config.yaml
num_attention_heads: 4
num_key_value_heads: 4
intermediate_size: 256
vocab_size: 1024
norm_eps: 1e-06
rope_fraction: 0.5
init: "uniform"
learning_rate: 0.0161
lr_mult_up: 0.91
max_seq_len: 512
doc_mask: true
max_steps: 7435
dataset: "wikipedia_en"
Each number is 500 + 25 x the weight over its row's rms, rounded and kept within 0 to 999. Layers, rows and columns count from 0. Numbers have three digits each. The size before them is the row's rms in percent of the matrix's.

# down: layer 6 MLP down (transposed), 256x128, rms 0.196, rows 249-255, columns 64-127
# gate: layer 6 MLP gate, 256x128, rms 0.345, rows 250-255, columns 64-127
# up: layer 6 MLP up, 256x128, rms 0.373, rows 250-255, columns 64-127
down249 095:499474464480543485489486523488551488488503523526475466468472480488510495525465512470501518496496533504501480524507535479448473455471495461509516535463498519505461456518468524522516526500518501
gate250 102:488442461474520479475471512490489549522540486530529511480489512498561531517526512513485492458503488518513512485483550527478510515489516492491472484494471509480469493511536516465537547504515502
up250 102:486472444499497493508437507512455489507535495523523476501503473531503503556506522483455511479498487487508501493515549518493543487473503486475516510468488485506453489520487518485460514472466483
down250 105:473501485541531516507516504465483545509520484513494513496478470484475497557510489479506486459550541511556497524505563465533463524483490484482528495509497483465458492442487491517500510512561508
gate251 089:535480493477510490464464538513502479457498521559487474516494532501510501552479468494506479492472504464496493479499507460503530467563526512513465524482545487499493454529481479539485531499495489
up251 085:531498569454554464525498506519520488488514459502508520510475506500492452500535517520439530477498520471483502509528494504455487499481446502520501489502491488472537485540526496490464504491489526
down251 087:470518524557529463502491486504522490472537511500505497530531448522450510440474462478530512491508493541509505502511447494519489512525487482520488556482498506480483521486520525506511491476502490
gate252 096:486489451493548490493479486492493518481548514467523526517498506524497472519488511502451484479486555494514505513523498489480490515534514491531529537516500519500519485487512498505524520491528425
up252 103:541494499553519473525488536498475500537524465505507509486534478518502502474498479483478451493566510505490504527504515482522474543512554531479466503474422500534491490475486478464533502533491545
down252 101:546502504508473529493521526486517500516490451575503442542498512507506524481515552487475523472509491478503503467556521503501482510498513491557486516555491479487488541496530499501514519487456524
gate253 101:545521500500507501466502498485494484496547491478502490479528474503505514529532521554486544506533497514540530482535488485497463475492498526523547487480516513461508537486508503465528536543498476
up253 106:511459519518503493526540529523501465514463523512475508484488516539464511487524530506482497492454512488463490537526523508475478528463507491521456430492512458542496488514483518512521503517524536
down253 105:500475474523536512461498458503470485496488533494497499501512517487467478465474498440502486496563460513543487540560494505540491472483472471502482478462525509487527498487492477494503478464521529
gate254 098:498495494519482550474493478550507502472526488492480503518484465481483513554522496493553509469557524513507524471478486501519493474514475489516510514469490461476488526454518489513534457466510509
up254 093:527505484474533480496544492517488506530512428485448443552505502525507484502498504518461510479535508522519516482533513454494461463507498442510468541501496530480499560475496512534514522504515532
down254 098:499500523511469513493445480499510474524496515489513521518500445533494496465461485498469472502507512522501486485497473483516515517536458491521507505474539551482477509505485481489541501493492499
gate255 104:495482511533481494507528493493534533487494513466534488504489513484521516530509445520519512501480482526519473509488498502492469492509503507486506512498480528501498517499493481489456469465511489
up255 110:486480506475510488502494456512515523528483510485568504457509509510552497491548491505492484519525530490510493502505499478522548460502456465517536498498494533475516555456505466481533497480505512
down255 111:477458500491481539523487538481504527523503474497536510525521514497542509531485507511498513498525523483491447519496500455535552505514513446527535513481504498476490516505483499512532466475512495